Weights of a small transformer language model: 11 layers, width 256.
Each number is 500 + 40 x the weight over its row's rms, rounded and kept within 0 to 999. Layers, rows and columns count from 0. Numbers have three digits each. The size before them is the row's rms in percent of the matrix's.

# layer 3 MLP up, 1024x256, rms 0.0357, rows 227-333, columns 64-127
099:506474545580560463446548467494474497460485515472570542500427491520550516460510535502472539456524571440447462506487489569540437470446541485482475493561462534497480609516516521511490515559510493
069:544498463513498496522437462552464515518490530556571565493604579515511537506478551458600531505566510562443513573468450499471549533489496457507431521458554491460497495509516515551511467535541526
122:480534496503576502533520489536480466539500506484509515504459502549389486474428501445537490518553508531416534541441477510448467503449516486480482547523499483449503496537520472491551420462405502
107:529544528479431442516424457543462482472519509591586531544503532495495515462511585549516515526556437528534482579482543495493506467492521461508426536424552510471493491439592515517444512524508486
090:545523531531522464494534489501515494464480512470520483546525527543454550508436596498526487526527530559410561488507487516452579513484498525469500493503527454488578459577540540469372540538518509
100:484575523509589477498482522506423488489478547499478512460511517491469480548450492425488604518525510527479526505491533422441454495469522474529488539554499503458528524559552518530478468492523526
102:498548478525554560471538504485527447494571515581474547458454527488478571422438503528460491548519520496481464519524593478446511492522485530450530501454460501476508523522512465560520491493486488
128:532499478562590493506463407555460493537558496492477507488523533500528494535518509475573489545443598469463479545525514501517539516435523413550432425445458535549529489562512516510541471498507567
098:548509495569539461562510484592491535428510469485544558521480569542592562509471573492648472501563571568469508577499428547513506488461513433460429528550441492509551509490512531478436521436476546
098:489542430514550471485482508501439512513587452486517511518559503506460493496474531492493579481479420513481445503490525500538540606474492491447511439499451500535500492555498448528550507444533496
101:563526458481449491469484496525519533452484509474549502502475534468540550521507528470516482589538582515475571544540513439473480500433482456452520518520524539460517441561479572455426488495464581
091:544490555415531479536527461466471501553488505523528510497478532471566520529498535507496500471470592498453516571409511498468532468451430507499430517521524553530487548517487490471528524439550538
104:467535576547561565565487490531545508511536542511497514536533584467449522498522418546539476544521414480522510505461452470508520445452503493498489519465459458471511562505446549545480480455522536
091:555502501535476486537497421502548471467521529502525504503484518494485505477531554564515588419506450486473437491473487463538535468468515473452479513532482459504515532527515524538477450580556508
095:493476549498563485560476452503472486535600507476531509478470539473509481484452486512526492572488539485498503596514519455419535477403535470515474430510502500543468491520481512546534509486581488
106:481484520508498493423528464553505487529475510469572563489469459495539605542483486467537485497453496503495548522509589483520521498524514537485471458486532509448531465480557444579555422494590568
103:515473547497588537523514508505538544468510535509452536534495517485513508463503536456498541448569465476479543487492474413529503432420465472502486465491494488477508540475458475504546481464514555
107:482484564482532476593529457516485486510546580547458498466517582561528533498499475505473467536503411502498437507458448546518471515486510434476477552558482594469495575507491442471425577527540468
098:538548538424519532521581516532452482569531519550524502505458441500428516524421568557449465467556537463485499493457542495552497521490463488498497500488493549592512518522454526485523534537493501
106:502511567506529422453477473511557484541443504489517604522481520534422504409501480493454508541507458497476478483551493480468529447423464501496465452506538550494488530514555534460447438472543582
105:552578515426542564505542486484532568530507506562496535472451502448439498562494506505471485553489442484481507539492479507461515515494512529539457514472507595523516503456563480446452488470517512
103:448503469489528531501524523480444461541524449550474529532520457465535509555479516490492509539482485499491514477536519458488566442492528479556497471451384479496500477546481547429520462469483499
098:494518489482532457534571504537471528546527527598468475490574465498522451489495519522480504534462525577512490467490521483557436601372464434485521478488513566454477507518573438475527516463543480
103:490463540562539548499536492525489495415491540413497502525474560478528517517530547513492613477530487537449496505493564496457500515457517452507481516549484486514528570585506534571427469498494458
100:497485526557651528534456403561491552553524451534449502507490478510515515465488588473544465474502543514483525515425478403489537442397473433507508513495468536460504528504522529490543546516471492
098:480578483475444520480470483524447472504542512545471469512486512531471532502527522472528473512530452495396531536494483458497562547476495491513507501503489489475545479566483512507561531534495474
097:445516497522566515475537470539480486461514470484534547469564532530511490463521602477509518526553471456448449560481493498521503436496503488528479462501468473525492525490484534493515510516501496
111:510503513519489451488489500513524473479530486465495574518441509463503521490393453504527515520554449452443517512501466516514489515427519566446433503561441467454523554487491474588482523445502463
097:566567555532476548529463466514536474476494549510522542466476567536516520478503444556517515462468461547489542481533522486476496511499466515516488485537499499481499460552454482545414467480465487
092:463507519471555522522504505509513490516480480478465504511596498496514448500482549531478546498482507526455567448511538464472531435483488446508481482454540490521508503552558503575473505575480512
090:554488451508639518473531494522464508569540538544514508486517473462491524556489548544511535479545530500441522501565569497509514531517467409537492534520524536517567502550502518501508408461535566
112:508553489445509512473563493516440501497558545553450529531465553523447485540497460481547521441526498478500551510539440418460469505460508467466501543452451454449535497506514413526468463497530503
093:493490499503557509537495502597504530534574509537468500511515526537518514571505497459496528456483506495374503583488568503458549554447494458491473549434432542513503546473473487498532406516539493
092:485538469529492408474485560522507515516550431494495491490518534542590510496466429499524528478537525566481550472449521500503470567530521475465472465487495501440475498478481531512457450444530541
100:484439509529469494527532425517507459516466474492616586529445538476414551419482553533520536490453539512468564510476432471518477480439487494430538483482485520470520518487561495581481428479588500
104:550540497433514453458558487521546494444511523501459532514531525548474521546466567533503482497464466469509487549497490470420496525538484483501466577456538518451507530495502470459499543422500443
107:525497462465545480467520534539520565535514574472456493524548501443438515557457453525480551476489496514448493518457459559515485506523491519477437495492557527475575505538490466475407466482528540
098:563575522488463533473518475548531517474571494477609566536388505459480523454458492506612495505511519478484485546484476470492495490515519512428478495490477503549548505509542441491431416510516564
093:483490466514604464481540408485500453531459525503502529509509526591522496487429429556508511509428458574471535520455521492462521568441504547494515498466501506558515487524545501568543458566479549
096:471484493519530516561572437498460467501439468543579546549492500512534527534433545435462519459480520557497525482546469457468463514487494518523500498412456491538526537525516515504495454498481569
092:528561459505541514487466437550468532477602527527588517462507567534547524419467498451593506523486518520430495596487464506483561513433489484456462480545521523543532474490548452488515491459484478
099:522526501525514537495485478501501425558503506491521553505465510471551514542494466427604476498569537470460452494478519495518537495497491568536442562539504554465544482569513517520475446433477543
101:514486548465499483513543474577495509546513521557576496557533553424506554548458519457551572546527525545449460507497580512513521480455465441534452486494538530487453558600515465465473468497461584
096:507518500503484449437472498560462496503513546487479517514481501459501553530447479524472484526550466537478525491502512513497515532518473457492520537496467587489533512534482496467463522423538583
105:576495533481525526500439509546577517448539560567560540475476507506511521415570510491477445461625473516475513543436502525531540516541450421494431503597496501511533494483500496471525488485528453
095:605495499536534543499475432479546389513562509523502550501504522498494521417471498490482476528465454507439467566521596466511602561523487525473436478423573540548508524490515404500450463543484525
106:413460468502529521445421473502518508562556475451552533514518480548504549543400517549552503491495516529468518472532458383563425554434488490471520549503478512507495590500531472524507423481479548
098:557539518530508531549525507502529473527467477513509492508480516450540536634458465451538506458546558517441537527512478478501506535446537516523477588495565453445551573484463463429425489510448438
097:475581554490444520462496540541530401546517524486503554505463530466486533505376516519486500437508495542465543532481449455496502480452490530466467571563510529518502559468478459480530425494434477
102:491546513464509479468450477576489466497549534473517558505551503525431531470425518431541505479518581491523558522590523492538494520468532425425445511486541524527533465492501559532479511498476519
119:591502472502534506506539472499538435539481520502569560473476487493514529494519453518456497580470525509480470530570517547493461558506472509477478517516580516485581509550515491443447481441481564
105:475540497481498446501473501525500423477497553460486561486475541475460486423444495502550471513580509459409508555421471511451499566492494501371478476455565514509468489530498447488546482445505548
099:536500479536435536496504537548458504552540555451500481474521501472516549502533547427469549504504439490477466517452454538539477493471506525517458535470493515448503501509465464444477481518470525
103:518490527513586500477468468560460423571538483523551571500537492497500551523493527521525506477583433477471512508486526477526567443525481535490497504433483497480516533485485518549469483439488496
103:452452476467502523517515502480476502572563523506489519511497503518469503469485539539502465431597474436462540508524487541457546546494476411440457534453488542502530505531475611524499469494448503
107:516518479483442458428553517534401537555475531528587500537457494441534540535443473441535522492526496573503590529506564584473491591528503465438477557506533480494497473467427511490488503487542562
098:511466504458643563482488506508545462462550490496510533523533514459504526436530473567524440498507551506437499527490473501532479530503471504517486540456458500530519471539493528510568541474451543
095:485466547477513464529519493516541486548444509480487567503497506511605513435448596537462510471519449558475520515527496465474471506460502485517480516517462426464497589554545534545466466519454430
102:559506530529600508573470466498492535528578464566539551508472522497548538436457544499532468503536452465472528534541471466504510480377509488500482450475424547532574557471545561509499499450530489
103:435481465484515508483527504523565485531496591436476535533484481559542487499474478494555541487554477512490480491536483478446501469547481507411487529505492453448525508557563515573477482502417500
088:539568462535498542489476457506406503490567444513508494523474511500450503574545490402480550545520484506512502455547547484503533517493545558482514431478509406499488509591506513508453468473499489
098:498559540486522519524530458497521468520484454470501541474456483503428514555470493499461492483552359553502565508489549527466453556510479511525467491546492484456430506515507449453510483450492491
098:448481517524635479550492471538544437520513513471536492546512510409490541468513473451555545512527497500504516493536461513549552490472488483560488474476448451497536458503523560471547546482433563
094:532521512484492444456524525547484526507454549446490528480446555547584560426499506422500508474455471507487480530475501570459533497539459513443451507527568497499481504501544481513382450483537577
100:437497501480439501553546508520516468502515550471509497508551519593510484502502508544516457523388531498520531555431560458507536516488477574497485475468542412500436492496532499547546522478524494
101:507575578546486476502501502498508477538487546428473530522466513583484546484443573573437511587518434493462495502530529524486494562516464508514513454570511516442487457497526507538486495484481446
104:460560624520489477513570473592473484479485524475516503527451508525423541535499478478525487531497528532419532560479509455521486531475489504478465599514477436447444507526487477509543470415531543
093:428509498489568525537460488532506569475471503472465514502486505482553500519483532484499538479470506509449523485505483532493525503464532514472518477446457456491547511579502488469446508556555500
106:525566513551452503478456521541367457528456470511520520491493511567490485483499548517491497432488438550535487520468522404488462477489513487525462527384537560491505462436593503550446499547538447
095:490516532514507517479512521479491492464471463488536521521554533495470549467482569480487474508520488587518534485489556504509470505417477457496476507471443472496479541510515517533481485552490543
107:448558464558480514473562490514634446515543515463568490518470547480449484415523558481596428487519466508466556537473472473533533467544483535482455505529491450494455426522513585486525504527516534
099:523474544468550566515499432476518455495521536523463524517475590543528551497535496608521520453462507494482510514533471462501519432454485539512462487473473499505510523586459514567425492461501534
104:458586443521491534498576470529531462434523508534509550530460486487507543560481524445552514543496467538479487505585572465450524535484513508452502544511452534497480486472508455461527511539589489
098:477549521547514473489515562513479500466454500527563490539433499522513517449500548482520559482496531518457546530421538516538484463444513487479434573482608443490524491496494521480436462566415470
094:522513500493509467522456522514585493395450481451608493588419574491480540477470534509523447449523447508495506508429477465529509436542498510467483560514599524487541457493547490454466503587499493
099:496533479468553526532455413531487515451520455534487497524519571512492493522542483452522547593583446474450462502500505547457549499548588456535513476479474449511547488612536478545455465528526512
091:470524512459465453524451467488446544484564517576511503563487508488481519491515544542541554548537420527444491549495474552472558494401538461477480449512458530541497495529529513471485523481521567
094:460591564558595452494574514534563502520493498515452548526461507544441479478524514502511497500507438529452529528447468440479523504514470450504487519507501451484511498542531505520517518443538516
109:473547567544470503485559512556510474441500450494486568486511517423438530504487522486475533470496447501485550524580514453516499522499491482436498543517480530463524518490535532519417515489523537
105:553509463538536485468515529501435485489480481575547488486505525502520520569492548433500541531493544471497479552485503473502501534445514407518421470509576545495473509550496488460575441533523477
101:513519469483537542546513506481462527463487416500508531519540543482526493555491446526530443479472535540494513524597440450514497523443503513504505514467572440561465505510504420496493515524576546
101:526549576561497475543516532543500524444525515519468485440560491523473496528521573476449536518444562490499586514440468537461507449462524413506489507537495505461542514526588525525327526423510574
101:521545509471524548437473510520475513520540533510483560517536476416506548532407528474598538487478522468497561519502429435500526501536504498469455506484505561502504505488543428437436336502478485
098:526528457451511414498472536514539459523581522470508533558422549475554530484460518494496470571505494506497490507550504499416478531450506500463490477468432466463517505507489506544501495541513486
103:471512506478502498511567504540458551531487471519556525491487544599558555538452558492518478472503522537457548474491507532441563513502536429440505466435520525510506498551481475424511491504494518
121:546476542473520456538558480543490463467518539476513624518501538490479507459467510480491534458563514458478516521525486456496493514405503452472470559501483503510536522577536501489540426452432514
099:488545608496511523553484516502531530503493522440546535504483575492559491536465512542486527490572520529499542471495507475528495473475480443523483541485506542489494524475476542477461451468524510
100:487529525486552548560556541489493563505500504528420516500538498463472568438529540556532559500532510469471499502463495537468584482498525467518509533445511553503494487471523476573562508543494497
099:531508581551585515582559408519526481431492526498470513561531507535528550484539513529520506462510496540446462528517453462476564490440515502491452515445479487480539504532467508477521569561497466
099:533479497602496556512594542484427503509457465506567485487585530506518566492485560469522537543502592533512466495519490553479502494450538511476513526434478530466574525622504573440464516523460570
096:497483490518504545536496478565459473517482463461539513527523532518573525518490507489491485550538504573467457524453501531491532515526492533438395538525521478568494500547430521518410491519442512
096:546540486471587500489520507540483525498498552540435517514528565526499520477467505519545586535456477509471520516571556502488439526447486389505474522513526472448549495524505422504444413492513487
102:482489560498583540491562480557476511492460530471500570521493486490492526525501499509499475428536579560464493493504480439509434514486437489498480567497483416503465468531508543477577489534477495
097:449520441406583504477568481556501484461479495515481540516544486568521517475423535537517463529509556524475466503578473503454537542497465411459505489492500486480498519533531463506538561549534546
108:439506493506522481531495433535526501546482583529517506482502478514532538444474507456501468503516548462505532542513547528474581520506478425469487466451467526528448461518486556436563535506547522
088:409501553481484529595428487538444458570482504455520507578485498550449524515468442502468542532492439519455472495490501445518517561550501515475500533560528502467507477495462534544426550508523521
099:454568481538468550473469474525489521485499563437560513542514452555515494547462485425537556490510532538487561521478495495442457516456514464494424502538565441418508485510480477494483439504475460
104:505527549466476514476529514504555545460464586501588534513428533499432495452497483529540522453527505488498506513493538525506451492514488474465473483504494483535490504485482472529464493526530536
099:503484495438522487498494478564486448518527518478537521523516552511545552507480572502509543459475462464496528457530537555574443481474495502503497506496503561455523546518489531544477517448408496
084:533508467502449446526523368512555512456459499505483514525456536539451538507488546520550491493414529519471454508478437466490547500473548553539503526509517476502546485509561485539413507594555472
088:528493495469493480466499502558435500464455528471587475525497497470531555500476560529469521496471431578532547515484530516456497497539557509504451537515591544444495492477488485544449516562513409
098:492588462433468529517467523511435449505488530542517469531564500557425509461553488460482517472576433528453504504474480559534537497581490472534524553536576514467492436611451479499440516478496525
107:521534477497509425502572546513490495466529495561493549501518559460435502540485530610494614501537459525492514517533473472467497437491530483538476575543505497510470517503527495562411453582522496
100:490437539513516527533492484490468501502491590534498503507495517481476522449440515501552598470528546496451527542514537446453447513442490375499492461460432510504533503505458508440530494540568486
105:535542530522492445473482509535505409513532518492473515505501511457500520464446468470498484495486524508423534557481533512495469544476474515542474540542484436486518500503459483486510520444523550
101:454522553480537521454460541511498534422487482522567509497571508527476512499496491480549509498496470494486535487472471473504484453467522519450486535395445443416482519483503522517449487507465513
095:502596509499446559462439476489496544455486475496578497452504523495447495470417478494456488579489442517471512527483524586495525522474504414500442479483484485530455527490533454516497500494522518
# layer 3 MLP down (transposed), 1024x256, rms 0.0336, rows 227-333, columns 64-127
096:468540560482490525490554488476474550463568481499478559437520494520458520526475418532545504484465429519459568469461473502490477510512520531542435484533535446455446516483509449556508477406496537
059:458533577489471525486449444568570418528479441444523455467491539536531449591520540450454504465506482506451520536527496486474465488532510462476519486498516476424477520467577433499428407469452504
132:568399537537529482549477517522555440528525477558475474505522543490504544493458495417471501609537529439477523595454519496523465493456530483449399441526537447490494443429470514525582482519466449
111:589527521467402444516468558578536508571502502432538509465499455522551578413512522517500454456457538453542515562479507495466540479570431498443457520525503501563501533500491554510512520532556471
086:459486471541433528524495550506528511536550518454442563510513512539492501541553500508532536502463563500480505522566523424525453535523454510476478526531556452532554495413442555626576517497469481
098:500498521519533460418542513538515585498554491517452461458518504569546486528531485430468488482462520487491515501505541509500504468525526473474522441508500481526484583467485524520497573509465492
097:529499513493484486459468517508480519480510528494534463517552560463500521526482523447510495559511502527525529468485553514548468459421487403516551516547501471533570520512457516460531494462525495
145:574471466496578501480402539512539500525494459500522481471461574479534543444540450485486431552417585473500443563527533529497541520516478481469441545533545574549519443472585487539528526536494430
106:373526461527523523487508483544470492593555458466504435471576574489553532517478562443561536559504455491537481510413515541506548500543473394524547467468487557463501475464531545492500476450551546
096:519563465550471568462475429473492469478505434591528497543510474490492579484454437500428404530429459545419591514522477513551471506584519466552570482536543544378504480477507517459544550543540525
099:573456469482530472466513544469548499517516591474457537487511568524524542439522436567475461437488507473447518479584478470493446443498452507495523582477512521446519579494484512466548448577483466
089:381500519486557543526476520576549455512518527445505543514465482563468532555494516445544539480511524576519507468486488503474476559479530454423475509497461507485526433511474500494523544478436513
107:559588514533408520543477544482456510501515554555448472504537492581408502530489519473494484462464460532469521460436548536465442513503453472491507543477590562487520488496432465524550452510500471
085:552480500444487449542508522542519507457473504432423516464514530490419521523476490423510472551477573559506510537500447535488450508609509532470458483424479438450516483493496511474536544479509464
093:549495525484523512551500447499520458455472511482523525500507548458514562462504556489469477544476469508553522507436510482468491539456533540441518543478393517437465563527442470449410422562502449
108:499485472499473506453530523502537484483512478530458476497562571577552457511472526433514502503471496464435486514466507541441541470471496546547509510484574469505517486474517546392511600477507502
111:568533549563471487476474509558527491564474461488529514474487563513512489472453525546510457476537502609487513495532497450493460475513458483539532535499495491483509436534555454550532486504461416
114:525591484518509498540489485465508465479485514544509444521470520493452477490416496463466489442542471526491534531484466463410493452453536497501483528577473574476511462490537446428536545476473554
093:554510532497534545504549532462505526494513440551492429522487511496504582545543534493510514507386494493491488588483537520513519540490486496492477579529451533428479531513547479507540536490555521
106:499531461451468519541594557526503513536476442466551528465492497562538537447552478599520426549474485488493497588487542494500504511507499499502499544463475490418455487513543536473525513555478560
103:501557560510473444520500468434463472503535476530486467484476467538519465560558494577536494537525420450515487502480599475472482536496532535524408430477518574549473492511472551503517498578502525
104:484457497485450524456501455534515512507553563570480502485490492552459515508528485511439465481524548444499538529478523483519470474535497507511459445581534463504528474528553469539481496567434449
093:506475480522493489527525538543454445451522531533506451473513510504517576398457438517472459436508459505411489473537464446422528437488522512450463495467450530480458548452569460475512434567490521
104:514423528482518442555448517518588493535492523436492488515501495524509403443517501494473524488544518519540503514582527458513467498477541505487476614433524507584565571501517429499552520465482488
100:512527511579484471480505460513547470561471492505363506502534470524586524533491566488461499462556467457447453485512513430492455547492539441447505454477494547487516563497444546524483436424515583
102:480432529545460462441506500496584433544510541508554473578480532470449523465478410518484501465510474526493512546529584548498476433469482523519483502562496477404499474435498461429506499546489513
099:612466549522506490528449493449492560513574459486442513482433509520531556539514426436510534472483470554447534549504501509511555479453559504435429497488510541513448552518437486503427533552519536
120:492511494399477464432470505476424475514485514458438458509509503485502497551546554485515559518542482501478469456464504458491501496489480511510476575467483486428525482606428508503504523541451504
096:425480510500604457522530500481494382521522457476494517456571528459520575490523497564560488511522515531555486494554509423483495527498521529456496453547505480601502497518470520509578494485478530
089:479450526470499542473537542561532555445482572465500503479540498579527441423572507512494573444434529494500474570477503459451435507570485519523434557395556491482442520503517505477563514501513508
089:478508492517392477522529587504543506499557530475571428448496543433463539472461562580495506493496472486480448464417471487454576460533501571470581469462497493485489506486597552599542551487466479
116:560509477465525487499442482428506508488476448498494446503421528487502544491506544496513550515488466494462514422490531504484483462507591537505510477481446486489503507573490491402493458445511542
094:516511518466538502451479534523478527523519410485532546572524518478484566426517449468479437461486478512453430514531465478499499454525469508466523438558573434573586519532506522469568530544474469
092:480567470518459553522456557536490540468487496467518551482547523466581489453550445421502519553457526497487500297473504457472537561504504506543617444506528517555493523494554452546555488524490522
099:461522475509478500447539471570473481533543497493437494516477454572495497491532490534481479474486499451439496451516561503546561484517449496488605406536518540418477461463554549527595552509494470
104:520492507518510522508476559522498493471566494486503490492448531455512501548534495455497461520458485410417511559498538568485504531453528571483450500556492503473516484476487428511569528546482401
111:579428541522508452459541612430504496494514526517499413467438515523486488484551481466532461529571489486523509538523500444478529545525538508495445456520566509514527526578538467556533567563477471
099:544489502489525524529533513531455471489501477533471477470570562477527515542488533441415440444548488518466567454452487469499498524444538546526499544437467503450418493511545475367542476493451495
089:464479531530500472490577515478453548457575461512451541531589498441502500463518547484473513475533616492470522543447462456488461513501460508507561521586537547550506535506462446575540549490575543
089:455459454466538492448531538496490542432529481548526496515478477451534448493583460527461541563472517467485464567493511530475558552542527471549481462523543494503515531537475501498526533499499478
088:503499434489525489497528515541473545506530500477504507549530474511528563502504465454540579454518526484486524490521609426502447498495414485431506508475533458475515535481435510470525526561501460
100:493469526485537533507554441491557481509500467489460533480561514504495555570523469549498527401484520529558509517493543427502462504564510508447512547547528530463498468492522495534567484549500527
104:531533445457464489421482532497602505508505500408502499531410537512477464470580485604532464451464573504448522448535495521548503552528482542480527584398510498492511518472519496489540477532514533
099:495532492477517511490502497464520484516461435435461502512534530514446543520475441543466449453436515469479459540565512487556439476493445497527481496456565502570574522540513520502492497532543499
105:470505534502530510439514525475457489471524441486494490464475438437528459492416489500480503593463486493447529565453510500521533522510497524524536468485433517532451507513553512451491520476458506
094:459430513456557558532522545513529433413398423478508512475483449466556492577517530441487537410505522506558519467505564513445466521506435497479527535556500546462513533538480517531573463536516479
111:508483492624548525476527483446380540491497573489491468509493438547478502473579479490469529532511530464409485537403512531510513488560549546479444490554497464538551515461479513539528575539526431
091:472553541498423460457553440495488515524512545481560525519515494491507546485501550472502430599441457571434524559503502447538523499514481490502501394515495545501474507478544592536478474473484609
094:520489444516428432486472426500527523587490594460517507501503551535530533540504564591514528502545477506453501487567449514517428480549514467527562509411578466488484534550546488484454534487554484
105:486513560585494500537453483448570532492528541506488469476492558531424471521421471566541514481522480571511489526470517545535521526451534500525457444438511436431454541557462493497436474502535523
128:461454495454520527499528486449536508564517461501531601441479491484466602503550478548478551487520482439589486501515540533537425485543467463500504521472523601554541507465530549497471441465476444
106:418449517477552470443538505500515521516539565524487427493552557521575534515481522466440506432487532483513542473539491537517527476501455569453506494510415496520487475486522557572506459502525517
108:506479566552535506475556564397503555499499507504502553498485506478475577509441496476597486437496497455536471529517485448511490457522495472493426529484560504502500503503448548489551549498465506
105:493518577513502527528424563401463444504466467468454462499528450489501424482447476517522548476484474471516469470489519491520502488476503546507466533473475508475562520511476549506473518448464444
100:556562474536530501489453547549563431439479440495522540506530447506505484461519523527562448499482509526530527532499429461495546460531532505527519561439479459473529491563393438474509555481494531
109:528470495418482506506449515540538566464503494380460456497539472471591487418460518479512479473519469532533521466489479511491553457484527556512521492472415496496540508503486472485532501539554551
100:520575477504486525523499546480469526464466439477582547441543514367527495508469530459505444510532493561476503489526477503511568417565510465502567517513479464506396506520424502466526510497475539
092:416474496468483542559403546549492505526551499414471487482495518526522381539523507481480477481518436551469509481512454523465452536481484503478424515405522448483543431464525467493619502477545502
102:447526493469541468498545502490526538491518461547428466465545485470517493543497559489549522524534526448495510494492606502452421542544506502510483524541514563530470472533493476442523517529507507
101:486503463532529497453458494492417474503567503553456486504563532502521497391566481525545452534491503564581482474546459478515477545470503437511476472591485507478473497526493499468527513530462516
083:507495479454440538502497493543471471489516459558474510498536508516449571523490510533497497531504431507439533590537493563510496498508497492496513467524467542452517488565515495497497491568547539
104:460558424581477469509496496531471499515495455521558485462489496496542569437489473558487501498501470574551467474564510469520470542529504561417473565417483496531476525544507440463501524515451481
098:587461418494539534502481500511478417465470501504516482474523465470549499518432535524481495499587502557500518441515471509486462441464500493424556435458488514538500461523527491381573498518452527
091:441493454538544485443508555458527443522474514540517484506518486597431563441506488489529488509499527535490557529511442432490489470524499496502476584532475502370497476502449482503485547480502424
101:548540458471453428499405512475489450521460497538463506480557526564560531586534517449541501552484489495484460535469497447494472465501543480538498574532588518500439467523526483504530534432514456
100:448417476521494461556519511516532456476556520465551565474519477480508568411516488486531519529517516565488556398453526513507512486468458530504515520469480418508559549550571423481529496563393499
109:486508532552450480483535529479495446591510466493543415530532486474486542520466487420455483550461514540455481502460496459442458472552501456572479489590533493424514466412483441518586552551422434
087:474496506460385516469441548533434548478496494516511412503441448519469498439541525548501556466489431537515457465480492530485490499545527520550559447538503522485566512450426545507547496445551496
112:548514537485478434538408523497535485426535444508508433497468534449428529424526548530475451480526430545525484446461434481545530466438469537520491524514468505494468494527489427504449506475458533
094:486440436479525470516484534495573480522585473548496481485465391557485532463509460448468481542424488506478512463530454456486566553482506505515484497483491521483552475494490509462514515458484492
113:452486505525532441482567587548480498456454441481491438487432442500528462458495485508513536511433510559483570439472544459491484480490504521434565495482505537526518517600477457490528550554513450
104:493517547493485502480603548559426442514576456496543508477498484576451506515531498402590480519469468529508532554535389468569485504497461512457494576516518589424415509434441463514487481471503478
102:508479433457536526495487503518407515484510526516500396438517509531551520472526489502492549522506471458477518471475529530478491581561493602496560553557536540512495551523515516489536513508488420
099:512550437573484447461473551508467483541427530529536534503511454510481531577516508519439527531513491510511501555515504498564474617481500548450494483527530513520497563499477525438473468480485494
087:485507548514476495479518566536560422482501517463481513521476480442509530483481504494483522524422507536501457475460526531477543603497573426470461521557461482437547518491393524478534488483473451
095:494488503488486564473486493519489534484574463528501467530532525541570574499487508522447584533505537471511466506534461528493492423556534468550537471489451560458441483546507515443494463479542489
089:474503464490578510516476507530508454429486438515516488451563497464488491495518462511508466497545486438569518530495476473490458510503506509479526553453427536455547447476532427500548460524606454
094:523527537587473501534485615458496524487474527480608508500507525442497505584558434515491513556490486526424522516526557530509499563536455477467523464425498551458514491437454464490501464537588466
113:532486499478484467506547591547514453426510478504517457504551506546490534504530521460552475505469516519491431561515452504526504481521505526442494506591534522482452428535535490532565494519445528
103:498551515511513517486442495588452399549511507519506468456546442485531507450469532464438464568456490487491532542483452523490507509546472535539484499479450522436523449530519489405525511550456508
097:516566532504492543465503492458575459514536488527492540525529479563514509553513431493496457542524476564483505558535456522511514536497500471553522524464520428490507478512505512503538548468461533
096:534522522495549462461494454510430512499540544470471494464451512494515489461540460526552517556485462444463555510497479497472483496565526531500509494523470500586527461525505457483485549539500454
105:532481457569504523527510470517438490485485433522521494533494566460494495469551444565457578477527545530446511500559498501480465484530464563503500502531552481514493429549532456504501397558552495
092:510468487473504490422446487527461508574499516512420483513564506562530579501442518447440490565465568459537492533541581475521491512499480513488477534538543526523445485530533481469483535549493479
108:436539494498526480487546523498529522495482477465494485523518394519464531496438474538570510519545545505492493368475524454518485439467478576559647519537504546499490553450542496487553517532480490
127:456465503444504524549490533488578486461503424406483482461538510512501546512467468466530525502424433496470553520546466501508525539480515504478532464539463508493563509568500500465491522431591487
093:532503478487584513483504515533444512485539433501509488504465469492530524523537504512521517491469545565542498279499485523495475499491519502533634476447503545521481466386510430526514470474410519
103:476488511540527466465505513480495549553546511478503497508547514464511518434472463413544552458556566482466509474422472380522552498485463519496519474490504446448474497500543558528616494471474533
104:533434538473528522452455532553467508531497453503505517498508511461530478404604481500429422502462528502510503546549486494438497548499518570490501535568488473495551437452526578532527482549510522
099:473451494460538569561470416511465504529473430470460465515511518459527554497520509475528493562481478459517532361530516483465525468531482535541599463466485496459553495550531539515513494464493452
097:494575485506560405492441510465458486475508472480513528478473539553486518455528406584430493586570501484482430501553494468508575520553516522527531526533528554448530502524489473518555496517478554
096:534484499476614561523486433444434543515475489495448480499527486529529520387517432516581441468539493565545538526473543562475540521457543497485458470463443513546490498473467486577555518500509464
112:478486527516446460460484491433508567579548468502493459484568486464458538600541491408495491522443571548433525515495557503500566554481507510583502447518580581514489513516463501495579463489473471
095:499469463469470521488497498489454573434506437521485492536482523511521544528508428525464538525469472491484469432504526546492519540567579500444575493509498511505446487492468535450412485455549556
115:507454549504539524526553426493537521490541546494489538544432540472489485482470470543452519402585461574490483510451414514575484506443506491416448442514499549476492556475493483476403504490546552
079:565494549529459466471480494545568420520502541545554541475489476481539560492474508465381473535488452525539541523499525538501473515555513529516456491452467492505528575448478493542417464465466552
103:510493531496478443523493530463503468493454528509565511505433462580509497379523496515493548496525402461483491565520498509532540422423497532516446544519484599522462529519518452521457487424419600
100:496587429550504496543476477519481474512454476480482457492513502573504468603566506482495491493483542514478528505482517429475419529397477508552518534493480469462490466536473477526573473471441577
101:523512525503547494533395465516512413503473484485487525495553475522490483478450475473535507491505556541493481486523546468539437499463513565474556522440521510496459443484462474490468458473488503
077:464476521488503534519440511606526422501483469430503482385445430485570510463489499484471459449428516472469545546494500528482451510496475475499456533538490511458541483524553512497566496486488475
084:431500552441496439537520483538509438469469515431472504536432487474499519496417482463409493473561457551471539426533527562528515494525505489464526537561498509555541505510457462436463521494497564
096:456534526503485527541571552462495460477516449497587488503495474485524470484514423478475480490570493483469561491523584496513460516546475556433454513471530456469543522597468518479524488493497549
106:564559462549495539534479491475520513500500548488491552538472529503515506481502497471484520464471423526511490470487452494430502456537553528580511517534460428458449447481482459484446437396490490
099:563463487551491465423424536497507441460406495447489444521516485537494504502487503481425587586564463433431504594519508466497533415462529550492485556502553505490559482499506458453499514463545503
108:527533555446487556510424520413493577480525509471485427547529468528494578512580455555487504529497459454499489463516466502522482570551544457462505544508475388490550503527473446459475480519537520
100:485470540463526469487479620524480466499484440466536510560513447452543500449504525457525492505519455527576443445432482436526523470481513456520552465491473550483483470571517483470486534496498539
091:517485543466425557549517458509514480526489541499443518524495525534518481502537404544418456405531449460454512538458507574525538484526525436538474552531509549476550455496529472547479519490476545